Each number is 128 + 24 x the weight over its row's rms, rounded and kept within 0 to 255. Layers, rows and columns count from 0. Numbers have three digits each. The size before them is the row's rms in percent of the matrix's.

# o: layer 3 attention output (transposed), 160x160, rms 0.0556, rows 10-31, columns 0-159
# v: layer 3 attention value, 160x160, rms 0.0702, rows 11-31, columns 0-159
# q: layer 3 attention query, 160x160, rms 0.0873, rows 32-52, columns 0-159
# k: layer 3 attention key, 160x160, rms 0.078, rows 32-52, columns 0-159
o10 099:156120149169127146180107105132084143125063098106158149151075091163161150110142140103163138114089123145065073143127112140107126177126103140138113102153154102111144118154102147123131137165142144126140131151131165109148115099136144163154102118181141142107130080154143109124100136119155137158161124097161119115139142177129161129104131106108129145111118121069122117133134135121133107163132121152146131125115123132127140089112121089140107111155143089116102142102164145115107122087128146
v11 087:174105130135114129142113106137120094140170148158182090138102101146133145144134114159121114167134117131126134127104142110124131120124122154128090144101117105155120158094112150096128181136128125126113132149116110079074100096139111124134121130135151110102128174176102146173123131122159087126159143108117189108156109115093107134101162144109106111125115096137082173193130123164133136110143145122099140093158125091115148110070149172107126146136122132179135108123115156132116135121151128
o11 094:080133106165143152129133121117132148089069147150133134139161142147116143137120122110154097105115146124122099189162142114092140142158117158118114139161148151128151120138112103129104064078118140119106101147125121167157125131129133153118162165120099146132129093093142112117153106110121154113112133124130093144130168180112147162178091111122124163132137122123137113086142118091094166137083128111125152138155115150145150144155102105095093124084123153115068097154150146125138102147109137
v12 106:140108135114112151126148080112104128150119148153104161135157135142143132110144125139121120121138168141142077064109124135111145151138133131103081169128157154133114149132112095136142097093162098115201094140183136173108135116144152166139134141137087150165114085126104072088100141095140177155117142147111119125120082110079164154130105149104176100139124142127145099113176133121112141109137142146145115120123147121111119100116121112125123123104120156112137142154106156115126156157129100
o12 103:131116135121139123130114160142158130114119080170125124107146097092144136137122128116170183128096086143129147145083145129153080081143127129122156119142107130123148103114177110149141137133117103141100134118113140108133149139134146134109125144122144129130122135154072142166142137156099102099102137068146152116135131159174115115145133090153108174124102078108096104151111116111184184124099182153137130088118127117150144133114128123107161161156131119113128133097127125160130110057133152
v13 091:169130147135168146148128154103124092138110162146140094137127105154100104071082096121121099114149110128128096147123093145157142117155177159127120127137124123118111125140103149169125145166168125153092172118134098164113108088136153154156144112103157147127133106141144130155118069113121094110155143124145130166127117124146158110089147111123082117090125173116128099093125159101115111130129121138135155153138095103097088139154132144090146153136141097141163124159079121132090122123153174
o13 089:121110121112119145097130107167139143114128104078157122144081136149132141198157182114150140166109146111121131084103121099121127097129061144093120121134147129140162116154147134089119131095106130105147123093141112084106139138130111133126127138141108103127088114103141109137154150157100120136093118094092090101141181095101134129146143143124139171159169099135124142109067098130158134144191153120138127129137146159131142148165120137147150181106123108133131152115161116137129148134131118
v14 105:115114150103115116138150108127128131096112176101102140097102163129113102129193123130156082200114100138072123115087138146161167113146092093111163105113097144137103127140154083108150132122174130111125169103104108147128135136142139109100141141104117115116091114110117128113152174111100136137168116115134114085139113113143160152116121144147160128122116111166158109120099108110152128162101110140136123109113146120109167141121128164171160139138169161109118155112189133127140139136106154
o14 108:136087146151164138131117104123126156115149082192148111097126136160150120144072126101091166099170107139138101098168146127119132117121129124129160153111119133138160119121112138155105162115113093104143121167131140131138167145121105120131107107143153188109158122146189134117101127120118129135094135115104177111139111131108098113192164107132134101101177091143114147074125136112141095103178125114134146136143091121163126103133118124087102133116102122145130163122105102142115154129110113
v15 106:175153133075159117123140158121111108156143125163102167133117123130171119125130101137154126127127113124179115151105129087116122083102094101153158143122160116101146128111128148099117186124104115100145163105131126150114152123151098156123141132134114120118106147139102113103119182118118112117125117135169145139147131090133157165151139159122142120143109118125127078135145146159105131126135078131192126138117164148131089099072162120117125106092171144098107061144119134102111144116170133
o15 101:093112152156096137111105139120150121154122175135123115139157119158138120144103141126101151109144129133070098109141129152119103153122146138121123145131070117137118131151103120139123092109157115106107087105174175145127125095127132097143150140129117119132119086147146134146118117112172154137089159162093119104112115153089102125105097102157138122158134147128099141170066175107148151122122153128099108132115144141152149164178124092146151150118080094116125154170125092191136096129137107
v16 099:119143141104135115128135131164175125125109077126092147072070135166152089095101099177106082155137168111141145117135154090129147103166120162098157154103103135085104112107147142119161099124147121075155133144128154151125104138148100169147105125156118119130155133124128139153113111153154149094113100129131152116125117086124119132118093137130107152110094156151116089133152126123119123133131116132156110113151138092124114153117150180150112122102117117132156137119163169151123139115157196
o16 099:118100134148122155158109145066100133085107104134109122161120165138119144153120171135138150153109072125133122187113119132133157147120137129150081146127111080151129136115143122112075134175116116155124129104148114108126086088113145155114127126127125115158087083139136101126137138131106152132142135133130121163127173137108124134158145114154129075111161102145126213163130101097162140139080103146157134122090138126114122136122094086111146128137122101140119146134149144136177111145096120
v17 092:125145139157130138111117161110186085127133110110144147134133122162122151160127205127102147124170092124131155144131073107124166115137119102105108132116091119145142152158078156122166126135143125104105117142147144074128103144128164139147107168122137090131106133119114106182130131111154085129121134120104124154122130137087075074119176139106085151112102122109148148122175166094137106131099128153162138115109122161122148140128144133116134094152127129109145140154140127136149110160111082
o17 096:114118133119091133122132088120102139106144104107122066196170117121122107121164072111158114132130143117117138125131139144146155110145140128124164139177166176110120144085143163087169152108116144132126107101093116138119127106136107142103139126114126156122153129131099141073107132149110143134135125129158076129128167115150150117127079148143115163139168130180122126174127094134099144120147114097115188128122134101191104129143100130141108124113107108125117124125120156093117095146155159
v18 090:122100159070114098154177158112151081142111095095170165137191102157110132113142130116129136158104129120136117119091129172130094102095137127155093130141105115135140157136124139129137067112116120147155123105135122112151122115136088108128147118180106104148133171123145083153122119123159114189103089130109125088116116139129133092124118121138093108132130135138117156142149168132103120173125160145133115110177145132140125121130120165145118139093140098088143173130130133112122090100155150
o18 085:094128100182133151138099101103123139127114148170097133177130102154118126170120092142126139091117145145136100157080115146114123161131117149109132103147124136116135113117102099128118181135110172147110118158165080114138149122137135146164110175063116169139134089137129140161102139162127131071156102091126138134123095104090120161145129122157139166125132151112154130077083165155144109095151115123119148118108127108114101153141151138079144164120104122115144121118137123141151112157119116
v19 098:148160119161109114131130136117103101117134142097142167102121122107139135129164138142114120127114141113127187130116122185126152128135114142106094126162144113144153093172098146071112136111108148148159132122116147165118085079128127109162145131134123141153153158112127109131156131095158125137133134126140146082107098188116070166139162129136134124148100152134177092115136105151132162116106145166117083081117128156110094135120146056105130121121107109115112107141159145105088134155135157
o19 086:111118134093114108148106118145125109175100108153130141109133138191110112124138123117111149156085133128102116142142136098072104124118145087140105124122124124102132119133166124175116116107159120079109112139162158166130134162159100176115110111097139101169160112178136155135132095133099146119155156140143119141133159097115145119148135071120153119150123149126122138084125146158138132122143114108143152125107139128160133162051137150184093174110111123111163142136092085115116112131143114
v20 095:123094145170155144102122132134104138168149159121101070137100090131141112110167115157173155136172102137126139178119088089109140148115128103096141116147104142163119136185115126132123161107129122118114137104163120119107122129115118094088134173128148128090149165123149134120109123149170119121096079177131106116115119163167137128167100142172073097090119170105113153111121129138089130164118147121130114133144146120118155138102146155131131111138133148102126121138083142167112135122092120
o20 099:124173112148162126091151115157099110124112113122157144130140139118099111110099146113090085147100104118165128101178134170125138137117143127144114125116119111124100105096109123104128126108133148110082145118119139101124155159111117125126078168139101149153177080134108107119141117139110118158142138132118139134115121118163125147121114124171152156151160077140143122154181126118128133127138119124107102121154107125109100142195117128099116135148125073120139171160199152072085127151171129
v21 100:132125162122091150151135112124134155153122078109075152173126141112120110143120162096149093139117163150135091178130101131108138137144134140082151123106119109155129149105138138157106190116156103129077112131152132136120125128139121144143080096084091094128148144141103152103109103159143131115118115139138133105108143187148172127122131125096137126130146104113126141095120137122143197109126131153123131170122158133093161094149153138118087123099067132127150157123105085112144122108142096
o21 104:098150110151141116119115129125083110161125130125159127082123133131118141144187120168091177125120122123127139098117164157101116110106131129147160146145137194128130151140124087138098069146105137135158152150098123150176110086131097143158179128128161173118132157122117139148120152103091113136145111139112136143096147096107070099110159132143148143168105118126145084173118129123100139103115131153112109112141097123107106128111137117111148079153177113117127115128124130146101164125099094
v22 098:150085120142129144155121136117093106142177126112137073143092139120154116164139134075125115096149137138140175104151138176115125124121152135154115135132139142118140158113117129155140098109165133122168126128191135071120117132152144139082143147097116139119121146166114107119114075129054105148106103129103104122121153137115090106124110144126147123153136121144145123118151120119092139174128154081117155172121141148124103117113115093108143143141166105101151117090112092171139136142173093
o22 096:156105118119129115118100150109128160157135124113097115133169096095086140131184132133105156154144120127117093113144183085131155143121113122123122104136114133107103120135102124134136127129121133145131114122073082132129153163172128129185129132126161128135126104105108108158161193131163176118152145151144131116126091119162183134102119109111121148101148120097093066155078122104113131128141135148098153096124168115155120138123110186138161117135124120141098134109134176122102093138134126
v23 098:147117120135196140119100142118131100101076125148121135123119126112099132079115112170156109126159139139080134139109125132103103126133134113115118120137162177110114155106109142120096123147120158122119117131119196133163095112124123105133111122088116119117153188116135117154136159123124144128093104165110170123140105158135135159144086118124131152104110172158115081133165165125129152110130096118112139126129102108181067080157106117124155164117083093115148153161148132136125138140153146
o23 101:115160110108119145148120132164110147140153161157129116153101146171142095160122142115126174147080126122103130160115120147117160131158099105138142152128093086127142089167124115146171146118126155116147121115134098120074152126157121159126145119137154153120128085103137137130135067134142083161098137120130089152116145127112130135033164107112168113144144099117154162120127099145071145121127103156095103124096101171115166137130108125130103150114143132135139159115114147114132104134142116
v24 097:162150123130148109086136120110096114155143120124145142106104140140147156108141154082102121126135175150148112149109106116101138149083144164110132078108149150130092132190122133153121107134095141120113153090109167146161104073141104136113109139151110157094104142106109107092131095153154122126125111152100145149125182155098170135126182134130191118134135117135140092134135124117079118175137128130166138136129131080134117127165102140142152122142077153135125085149135136125114128088133122
o24 100:090129124160141130143103134142163116084135126126110096144172117119112145124125157155086147139114091105138139127111111156152155140125168096148126138132089126105169100085139183121111099142070177125155122151166120124132125142087170082124111153114109149157098138123146128161106121101129112123107129125120097098166134134109135111098148138133112138167097104077125157165100107150121134120180114165075105143116159167142171111118117112115105157136151137116155133161090135155129116125118114
v25 100:120127119085135130132121137111137151138112081156149120102168107108111099116132090146126172135142091109143101102118124141113145093089116114095171122093127125123168119155084082076112122117159146159177128145113120120144133135149134150135138128145129133132164106130121114124169137160119172119106133044160107126162150165152135104115109172143137141161124108147130092133149118112114158163186143133105115091147114154114131128122178142142137136090131150098103135146127081138142152097099109
o25 099:148116135157157101114129139108098135128183161101144156168103117113118151176112167101102093098106149172106129120131086151117126114131147145093114137163139157119090147090154114163147137139137140136114133103149144086109122121135113089155142115086129077116138121135179141138124095073120099090140117200112140129128125100125115145134129119162170141155131132125147131107125102138132075106120164137164128130107128151161127140115124144091119076140141094121143130151120137166071141139141141
v26 097:142150121072148134091090135118092094139125136135135136048155128121132150126107144151169112164132092115143126154127107105113117067128154155135112126151114117103136114142173092159128125151148125147110103110132120115135082104137119091083147167152123163115162177108156129121145146120128129092171161150116152123094146174163135105119130114132167139127124098115108169116104103089126098133116138098126126093108119139129103139127108142072169132134126148184168138149127138123141144111157127
o26 091:130105125149117135121141156124120159092082102074096148175126128138155115173143129134083142084119139150114144125138118149101118137126143141123115140131114139178153126124149167115157084115133125152137161131145121151086123177102121148141141107110146121144117109107178136137125108156105120181069101140088156121139081156107137111113127151136119107128107132117134117086141125150140120139139075141088147111148149111107128152098162105186094165131121117086080130114149175112104164146144136
v27 099:165139132123117106115127134109089148112151110131111137101134166098133156112125188103112164102120119110120136136087143131180103117105117168122125150120124124133088079162142107140116139126106163186118108164176162121098132110072110178151133125118109126125125129135134098137126140162078127177123150121134197118135128114128149155116117180144127164127142135115118139110093112142100083103110103105109138148140134123099157156164094138108117093132151094149167138150096116116100118106106128
o27 104:122078100113103107108118133158138126127151124070159119156132101172112149099156111141120119126106088140103110117148124112121117110172159097113140132104145134132146133138127132116156119114126140089166156128123118161150109125155168096088122127152107122103129150139182150134129161110171113129125126078102104142141116155153102143122148078116165095137130116109181148147161139095167093162123151124090125129127149105109126093070156123130126159129165166102131138069164117148162132100131111
v28 102:139145125135060158122099143130162144113127116168098136150105159066110130098115157135124151148122125138117129140101095121121159153107126113159160135112112164150141116158142102131129112108156078104142111144167080078093126183177115133154051097110127142095173147131076131123139141156122119110119138114133107111126153152111132155145091143134122143166114127145130089104132153099112121125126154132135112083118124140117130127132195107143158119125137135160119137097120134134125134135179148
o28 100:159121147130162125104117123157109105097115096111166086112156129137106099166181097139142111113115078130116104139113126134130120122113144119119107172164102117106121160087141147138123147134107146111130135159099135152145124115114132104115156130148159113141093080101159157078100117131143092107151125136171151190122095132120106107151148079115113122148171149105127088145146072173143142086151150117121178151145108100123153151117124175137138115154137129130118156157139135134103131105087139
v29 099:131159153127148157131140089169135130094117099100124130089124135137133122097107130120098127136111096121175123093137119116159160145125148159112153083079111141133141136179120108097140176102115153103094107133163098122175160109146104131138098124106116087179112088123155132163152088148122099127146152081114155145172137159151127163139106119127120140152160140114111149136102148096161129166112127137134137123106145070112125121144132145160144103152099095104129100118140110175162096134119114
o29 093:106121097133133118134122110121112093113129113104153138153116145079139107169165132124142125139141155151131114098134101147119149080150141115154112118181116154107157139121155155172086096151094105127145157144138094132112090142150149143121144102151131147062180180187138105127144147111136154121142096151171106130120098132081098111066133122140087147086124126119127152134121119129119083153158163148135170137115123130143130139157123108118106140114131097080163138140142118088113126118128113
v30 098:147100149145130139157114122125165093145126127104120149153162107139151125088124111121136102173162103150110090140129148166118144112161080152150111132125152114126153103100128093181087106105105104148167181101119147162143106145139138118146117171126098117115117098120150151125145144069064135133086151098204128129122109128138125118110120137164108128104117151150109135103093133140145119131125143159128152129180115132138126136127077123111065172129137122133138135112109148118148097137109142
o30 101:115127141105132139121160125165127164140141118105091086065122107149094109152122165155144157099127132109113170109107164136120117147127129164135158148133143127123127070179085161109153153119145138111151116099157140111139143099100145168130131123121143094129163105157122103132107142164143126115135136131058114107141123105076136123155142091096115118119117099142122153130152105139111133087163167106165133132142123172097109130088112152142190154128147149149096113136107097112092128153132135
v31 100:133133116091065147149156170142123131164103118096089106115133155124124140156160145121141080130090122126093140106137174097108122105145129126118141156131143123130136107156139125168139092143135140113084167121134126108150150134113103084102130121133131139110112109119116074094151104101119134118154126104107120117105095134174160131091127172139130126139133134125143165133163111108127126135149140159131115099118102111139134182088112092146143121103093104142177170120152209147123147112116180
o31 096:143086097168167130124079124120109151115111160121145132112143097120143107124123147131104130154148108107153114189113130138163125109090132108116104126108079145107125174108140148113115141119103114206205133132095112153097120123128122116152159139133127116134171149139138156152143148160091149143108118145113132153151139125065138094158128116126107110190127118122157120135132135137177105155100122078156117152130138116100110094120114143117097148132113135091084153128138103114146098109133133
q32 122:106153141160136157145106176132114140177128131113151155129152131130128134127142145108137146138139096144131119133142106149086127140138101113110072107137124144119112124158107122113180118075132142124160126130115118097140130156072146087162122116123095144161132140114103115150146142143134176127132092131164143102105087140117104098165121138105114154107116144099120099136091138161121176153106146174141086097120146081153121081156113112106082093105120127154098122119162189162120098112135153
k32 115:111177099146137114114132124154131156161125156167128090108140131068141126111120112066115114126111086152105142124131163171133137126143092159142164139129137115106120148084103131138112124091122113148119137135098120130153129140184142117122125082135119125138127141157157126187134134136160132093123153139147148101139167088181141157088105132108135129152124073150080079130152152121143110144111113118142118107102157139083099133137141111122117108146165095112119146135109110133171146136094178
q33 116:152136135137181133141084149078133128122103086133144109109121136132137149133122137129136182105107077115163103154091137116143147114097105154092111115100167151170138152105133152173120138123055139185090125113117159107111130096124145071160130143150150095147109140146113144115111129110140162130110101123163121121124170139128153123137146104161133121139117122083115154105154151116088101118176109124115134149129138150145142145118144138078187134132139130155165108122102141121132112095113118
k33 111:133122077121103150139132148067130104136045085119128126125149157105146127111132105176133164150100104150120134107146140146122097146142117120119137159138131147143164179156161131144088101129108101123109115120165154074099141080107154133137120138118144136123143122151126138162152141130155089142128142130147121144147162155068120133119079174144161120110130148107166141126113110147113171096102116136129096138160146169126144146098130134109118093106131090172157109126106120106137137156101125
q34 145:129135142109138150154094120129124168124126075156100113118160110120106088164160126121180154143169126123142158167159164130111115106149163120127151161122114138153142130120132137154092119118091101131105109079111137141127122124125116124161108055081111093137124105094152124094127159145120126100126125140099201140147097115145113140103161139117136154117116138109144117101073101131109128170144134134122143124171179118089104128113111118112134139104138156140148183162136117086152116130107141
k34 120:168105091128127126132147140149139108105113136088154110100142167120160088132092108142085154102152134140112123174143184058154128106095097129156147095116121124110112147130163145115105115102095144123132135153110135161116105143147135166132146095127131126130140096141118108147123113141104152153113122135136108141127146145134110137138165126160129140126132160116119133097092144127082102144165145134155197145102142072138143113139121128114171113126062157159109088105094162133141147153132083
q35 112:135133166119123123111142139142118147123162127128168118167158132127112114177116120086101110134133121144182173104119093096119102102104115145137106104148090098113093079112129142092136153140088163136147121156092169087083134126158140106165128117104084140126111118132116151160122148144113099140143103095155133162126125110147114088111113129160118137071162112169109156069122119177142130155152162124115140107167144123126121089127151113130153118139120141127118144111156101182149145156121129
k35 105:111140124110137121085113118150127177115160165155131123103151137131087110137090134169097135140147127139128112165081114147095117133151130127126090180171121107089101098139133109070127127084158121119128174144142098171135146139131168147127115143152116126125092177110105118117121124107110093078109104129100134130154153083114173148087120138134137125138144130090129171166130147162156120110088142162197104139137112103122144127128110127137142166122122118111134176128131121135099142152136129
q36 120:111174128152154133139137154137098125130100157152145069102168144124169130092137143096138134133177146121135134168106164120111134125092102156109154137110140156122121112095097147107118122095118113119122189119087172129168142137123136126145134095075118114171104117139117151108145155097136156155134084140105138116152161112141129126139116199147149098120124141130080139132094119116089134092122149123129115090125156088100126120160125152098127090118096155128110118119103096149141118124122179
k36 116:166164109119100175104084140105102111141104150159135128140132161101114113145098102148128161124140142116135165116139160108088152132099130143123090176115145110116115173140125101178083146112147116152093123123153100095097145129180192121148132110102102124098129145151119161175128151120132142132153153112159129126102124135143122116127101140096083113168135135130138121138076142135169109135116127128114122100166120074113119117149162115117096089133126175145086114127105138117122144134129177
q37 114:177140120128124146132115137118159153125118151124113154114098075143107066131123118095102154139133158167168145140166126168112110130101114113100111149155165131122113128154149119152159113100135131087112104123133105150113133168148105133142124105156079124106149134145122171070084108100108143102082121092142105120128144162165133115150145120127130091110188142092139126127149117138137154110067063132129146149128138104142179102164109136109108139115118126135174145123143141123134121155135119
k37 104:163155110131102138146130147121135141125091121142160152137105169116160117140101139111125067098127107168170148138065118106131150174171114101143136129128148122123138160146182106081090131144178135133105089147099136156148122137084122076105155160155177150113125102140123157087132134128150111101133116108116115125113145130142129160175108140144139104090130129107130129124162133101126079150139120117147159159149108141122121113144106087150088081110133124134120134105128109124106112155171113
q38 120:111138164170101123159129120140117113120104121138122126127165079099144109147118172112122152085131178110121140141163136122135129159135155121138125140135163134147133084140165137155111100145128121135102142112141137121108169134117125084158093092130076079187122145122104125123134111099126124158116135119096111148117125130102153144140111109172133117107152118128153144113082134098134127115101168112098118120159111106123142100169122072106140123120145125136169164186055181132090127138137123
k38 120:146099128104120146107117130091178149115159139123123145173124153121180102144095110157124152125125122130126135126132151093139153111106139064118141113122094124118170138127123116085138132215132121077098135146135127147170093123146130131141150142155114112097088137086120127169138096157111134106109140125161164116154127111110144102136078147179107149104136102107125147137122152090094155134163135102097138106134127102126104082128158111132151142140143098141135078156134127167129147117162134
q39 116:116116124115104202117148158091113141140095110134178152145081136112115100125148122122107099155120132136144110152143128127095109137091117107124128112144087077154148156148150126125089164115143132110134126146122140083088152126169138126147101106164178155110108110127150135149115153121144141152105151139115127131164098122090140091115166113115143130137120156145108122060139175134153067122155109134115147109117105126116136169155116128175122168144108130137157111156098141154150126099127081
k39 118:168063133118151144157138149057138182144125098174152172100100109144134130148074149115127100126152148126116126168108115101114138118146122130127124092133124090149168110131098175113086109124112083167136164122121140162100161110143091089128144156141103138133145140118109138146150103138138120110101113148152153136116155114120133120127095118089127132150141135118125171088091136148131130120126106175130137190119136130126129154093104124133097136131126123136158135074140141104117138111080146
q40 118:141098127165128082128106141130118144109120132119086121128146105140125058140137126177134134147112120165105106148152120109084110135179116112083085114147126121136140136098109141145142168116120125103172152146100126109109141160125131121076139125087160148137145095088152099135093104121137125128134184131105137144159126143095147186129128108141149132159151123102116140132157098131122132134152168086091129151151140122102199132110146100110126116086098140098125148140119096145176140157103133
k40 118:124134108087137101088127119159135105137149142065107153107152108158163152118099140087120114090112121164143088125149110100143115117083121103154138131145118120144115061125104131129142142131129104140137126119117138147130152114121104128088109115142117094129104104108170124129164127083132075167166113107115182134139108148133125116128119134104114166150165173136137136123128164100114109184146162153118083110111139140171163123128131160131129154135132141108124144155184143132108077173142118
q41 119:125135114115151145107151116110134118137153118101118126076126138092130171092121115133095105148122143068103135137084095165178136104097121145124133142179135123105105120114148162135141117116093126144110121092138140111153130134141119101089093152147122110151132132154167147100119106157088180167122095112119093141120111133137129104153099115136143128126104149135181129150124146151119161091141116153119176163149143138122123148139104135168124116140123109080061101134183108108143135156180148
k41 113:137117157135118072115143113184113116131134121116175109110156134109114171128145145109152147127150150109167124134147143161099077152119103146133085109100142165150140140150129148167149160185162110105110104144131089084091109141124137139141154155100119132136148139157091087116108114134168140115121123158142149112119149126092127146121145152174130137149106135093095078100137077116157156111151123122142132165083109141121132151111111102130106075148116085102117145167125110106115125132144154
q42 120:145124163122122146131148141145122123108148101146146132121102115063101135084154075108097142117136138134109110108094117135185118127091141121118109149120141123138147147123099167141088151137123112154137169149143156117151175146112149130102097156078136087124129107109080115100140146107141092155143092161102111141187140133147142110130124109116143125093113116110123107134095137197127134123142171124068128179118168122135121124139142141151127134171151106094121122096170137143126094155120126
k42 110:158146127093120137100120122128146154162111112139156152139131137131145156149134122170150125168131134123130114117140088150141132145144155103132111107108067117139158129117118086109095134114083148116127100125146086133062116131108149082143151128089122080133105128165102145101112101123093160129184140140103082126151143133101190155124145125079134145120128146147114119104111101129185089128109107149122126176128152128095150128145106102174102114115163157131114148113129154127114153157165124
q43 102:112109127116171145121135156108111097129143126106105105147097096117145115141165100141135094149131086158092131124106112115156153100124147128120170092141146123139111155112141107118115146112107114101121148096161163117149155146122159127102123116171131098126162119154114121150133161102120128090118138179147086167144169182106145078151113129087138132104098119087146121121116171119145145149114094141114130118125201125143140122104162108146119105141150187103138146110143079118160082134136110
k43 106:143140127122146103152150140144127129119133094082133074114096131118118148144122112142152147113128120120136168141148131156156137102141127111107095104110126057141135108170120132142118117151111140139144128131166099108106156112084171138086124106158154123159143174185138141100118141140100118132178082075159074157139140141134153116148140101112159136155083148129138166055154110112146138150117122094145093108125129075119142147139148111144146131113129108137154126119116148103140114079122137
q44 109:128097125116083124140138130102158139149127169114131095132115102136124145106151173123107135149072159097081109090111136108135122132162176164102171090151146137096118122163177070147131134108127172178121088151148136115109147102119155137102139121158130129100112166132134104111136140128157128110127166123177097079149137142141113136118098102113130121094122109131154119136146076122105101108104149107113119142134094145130077129144137117147161122122083140125126147158134136139116148183157138
k44 106:141097193106135101109124112136113111119123133103151122127108103117123128121145137140157144157159116135139118161130152118148174098117140117119150101178087143157123147073174127100151122130150119137138115114098112134195133129124086152139097138197123156121128141115122178152149108086168098126148098065148144122096122137106150156180139089133119130142093118131121117125111125101134121125099138127156128106113132154102109106160147097124151147103134072145104101146121149146174104138140094
q45 112:152138155108114112149156095133169138131108110050074146128117132143097131128155121072144122131116156101119111110180109093124111104108113088135157145116196138104116163142117151129167151144145126102089127151116123131135140098155116121125144124138123104097137161112145130105113158077121173104175102132094097139133127163117180145135166103136127117098124131138128116121130104130100119117130113133142099145137139169161118115151163161189118110108117148137126111098118140164118161141090147
k45 111:134109134126090110147116071133091115156137089139134098139112102139170188133116113154116135131119123120099134124155103117163128096109124118125124161152132105082148158113088106123146121165175107129128072136177110159129162120095132116105137173119134092123180132117130104123105102114118148119129169086141131108112119122121160181138163148098150104085136153123121149121129133124162088119111158102155152160147133141136130148155072145122153157113183153137126114105108085126118126141125158
q46 108:093098117119086127098151183103121103117119138137152072109084119139155106119095145094137175139145134136098136096082128131107106183167170175112161119148155138133159160141137142150141150129108165107138104106101137145176161073170117144125117165123123137125155128162178108154099124122146128132130134118169125124127123136147104130149131124126115070143104083091110133103167152115136103122149142150114135127120086122102127142153153142113151110122093137128162130097121132143148122138113086
k46 103:164112145117139099171086115105140141155158126166142134138114114186124114156110077111100094146120140117150117158128148112104170141173122102154149153094127144160099097124128060125130155140123110123169137103096124091094155096117127159119110099158138120115112144121134159163115166077142180107146123110145208130110112153134142140154105110119149123129114146094160097123093139121118126124107126158134090126114151094119091134136133147112160112092133126136124144154112125133141146110146090
q47 128:114130134112145110148087086157131138077135085134132123138134144156154104157140135119133111154145141145135104155138137176097146112149103149100132097142116128144141150131115156160080121100107135093149107100145141143117142104158125115106139106158114125157123094159102070096131141125108097163183136131156101144127123093128111143062129128122174136172150105112126137122099060130127118139147156149128070136160140085116124167129146103143129114117132151127166159132164114116149173139091122
k47 119:128163085105155115134112115186103112122119120120138146179084167168110114111122142132176146115140121165110110130126129101094140105111107121132128100171127094121123161139111117134135171152088114146143183155085105143107125118122113136109092089178118130110123109131104123140129162096121111144158109103083137142117095148137112124146178080151123138110144122144117170152125133094120173130118145095070151155131112143124115160132151130104152147080128116101157154093146159131098126114149111
q48 117:096128175092148125116109134153103131127143158122185147131138135104102096128150121097102126135158166133168112155121129069117129124143127156143144138166162132139108132116136169100127126138143132089148133111113163156128129169126098132111100155151110179079090190079124153097108132099154123106101153156132168109109126132100103171143186121106152105123086137111156103092108129135133129141119135162125117130087145143140109111133081163119096107086124146146118123116101111121161115143118135
k48 120:078136138136061139145092128185116178120159120137116102131109140144121094153150131106133130144179105126069105102138170097134117083145077117182134138115094141116136122122106152128126120119129149115115108122114134140145127147163111120096131140108153117103191146148125133128097143134130149091140161121178129124161111125162136175130114133104107138134104120139151134062105116154115130133117095164157107147131155141115119080149084134155121118096115110159107147138140092142159138147146138
q49 124:132143130084111131126071140139171143111137175128144112155155145144106185135133097109175134117097155108120123069100090120131137117092152062114093110137146105130142160172120170110145150132124171080104138105111128121124124101108111125139083163117154120129087079147095110132123106140155120136105104127105133118105152113156168169117138130126114100162130128106149173125148182107143120126131127162128104147123112135120116153113157124146136105145125145111091177156139165117125135130152118
k49 120:128169136131127112148128129142114145094123153107126137147113103185104123167117150153148125164113092159112158111149139161138108160149132161087117155119104125135112103153121092118150107089132138154143147110129123147123137120152130112113166176129130070125132125121124093108124087154132162104092085113114123120122141158119124128152118124128126110123110184159137057141144143142092140054107160181110132107109130138132125185145114148101104146108149137120149091114085119146167134165128100
q50 113:107142105111123121099092138107149139130121146128140104135127113122121119104125123116128137150150144122110121112111138129132129115119176098088092138101117142123163194079165123099099103130136148172118174110148111119127118147160151060122134179142167106083122108131145143170139118110155162126138139118148092144113144116134156155133118103116144134126161129172124101168112120057145117135113155126082171181125133149134134140145094134135109179123138102079076140122162105128148106151134129
k50 103:131179127137103144121140171115113111098116150114100152137119108113147183124155151082106190106084159109144106141149141142156102117157138137143094140143091136127177164094126126155091142137114132151153093118167096104149130150133122115161135158108101149146121151111100122128158126149138099153184128124099116153101140128111154159115088122116116118137111136098149052121082101131106123088147140120081103159139129098101107127143124158140122129083096162136112129131113161137121117148135137
q51 118:134131099092092146125123166146097101112139132119089110160140153150112134129115136127134107154108125142145153136155161159131123155083115147104078111081128121117102141083141129114126111100104163137115152170136152119135071126107091134147150166099107129142078124104169143146109107132135157100162085103118166134120124139113159152156105132140115124093140162117140164099116169140143111134132104063103160133134151149102143122149118142184126155115082125148169120112176108122147142150107103
k51 116:116144107160116110145084097150128127076112160157153093136142123135117116135111137108135129118092123095174139106169113118119128128141138146141109133113127136121086116089115148173135106101119139092118119130126121135140112157125123169086130143098104132145138131109122094131106143114129104101121049137118101189095162118098121115128127131160133072156144121139211164116109138148179115163157098118140133127143115146127144161126098132149157134134141188163123127160142145100104131175113123
q52 128:087122111079159113126082113160134115130121147175124107129135140148134139169156105132141132133121110131087114131108155141149115082124143126101133113143132103135186099136153146151107109087141128135118129160121136137138161113150065097096137120133176123113131131160088076117118119134143165120092132137131159114180079120114137137158127150144129160123142135096101141172111091135109110116137142153124172084144147124190104110120163097095174157117101120122137084148102110149156135142137113
k52 111:181136116149116150125112099150121168094159161089139145088136125133107157135154119123153140126117127098107125098106137116094128093140159116130145138157126132132135157120132131170131094104121159115114148150107133159155146100141129099122106089148124148131104092093104133113124138134156108153103118087113150147096152155111116082135139066151112096089135152176115135124103063102146141126154144118135102131134153099202137093121194119110127110138165179122134150111090151128113130144132126